From a checkpoint of a small transformer trained on Wikipedia.
Training: a variant of SOAP for these matrices, 83M tokens, 2529 steps.
Each number is 500 + 25 x the weight over its row's rms, rounded and kept within 0 to 999. Layers, rows and columns count from 0. Numbers have three digits each. The size before them is the row's rms in percent of the matrix's.

# layer 4 MLP up, 256x96, rms 0.189, rows 248-255, columns 0-47
104:507529500502480522539501515491487475460536540490485536461472470506516458509527523482474503477520469529529487502490547508486510503548531561510481
112:482439514471518520486501495481498501499496439531505470468445479507519530514513465511539517496490501473504504479534524507474479478481462507472471
099:462497494486511492489519499497499459454509448514476462508509485525531485504515510448470526515491454501454512520457487488520473437505510509527495
102:485502473456441523508471527471509514514502487530522518492528466501512507468521535486564546496490483514483504532532469515533497517466518486461458
103:505486508514522519489468476523489479475481485512488484499474508480528560488487464495476486473478496499486518536492498429528491473498498502464524
098:469500509512497521473496480492494491519502526536483513505484533533484474488487534480480523529504465496550473499506495525492423497535478471530497
092:540515532523491469480496492532457448528478523509496473524516454570512521462474467451524517502497492538510489535496524522479482509516496474478506
101:484513459479500485503496457499525525478528516494532527533547496503520488483513492503478468503474477444548535539520539563493504453493481509489489
# layer 4 MLP down (transposed), 256x96, rms 0.177, rows 248-255, columns 0-47
100:482448483472532487469431481499504515454509511497476514524531489513478486483497443501541476516487486473459542537481508511512501502441490483511502
109:505484490460532479505467468528490474505503514560535553507505495495530500420469493472472455526510505514458512488473495498525504534510505454518484
102:502487501488493529521479487532485500505502482479473488466527458532494548527475428535487468472513525506523486511467494493519527502460494490487481
092:535501470499533516497471477532468493471494531501520506465485454505482498482515519499469521486514513512561559500491473520511527489460517474496473
104:449498479556465499530502463510498495488505514542553490470505458493539480516567521489505466535494544491506475457494503523460490502501479522537477
098:475531457466484513500527500472503557506527491490503481506509503565516496476518488520539462489474471548492491464488470467486495521473459512512478
098:503479517510501471496540521512558464507532522487506502479474510527551498493523511532529488536492513451485467506505529505494539495508496533496560
098:517507468503512463491477497526525496437476491452509510482551487503498525537490436475500503484469484477530476501478508481495491514492467523473501
# layer 4 MLP gate, 256x96, rms 0.207, rows 249-255, columns 0-47
101:479493500493494478546527467511481507489483505512458522522521526505477514547526473455505534500477481483513543501544514508498509474548479515534500
092:513515536456508454489445504508467563477459501532516513490516504483527483494492483477472531523500495527489519465534497461557492493535503498500491
101:498502515492511470480525558539498458529447504485473515509513493504528434496518519496474516525508462478471472494485462479493489493482496484529475
101:458505501513522504491511521551544526479491548529475457551532498485499479465532484513492457483494525519457498534510513469507483484501541523507489
098:516488456487519494479462465520510528501507519518487472510516519457549498497510497541503513523551475513480524516545458463514509485540506488535511
104:528469493515497516512544475518463504484519476511513529520509452548516538486492499515541510528495505500544530524510539532482522495484529469480526
095:524512506517519496444525470500486536524527480536499530531483531524505533550457514472514490549509507511479515504491491492537513473496544506520500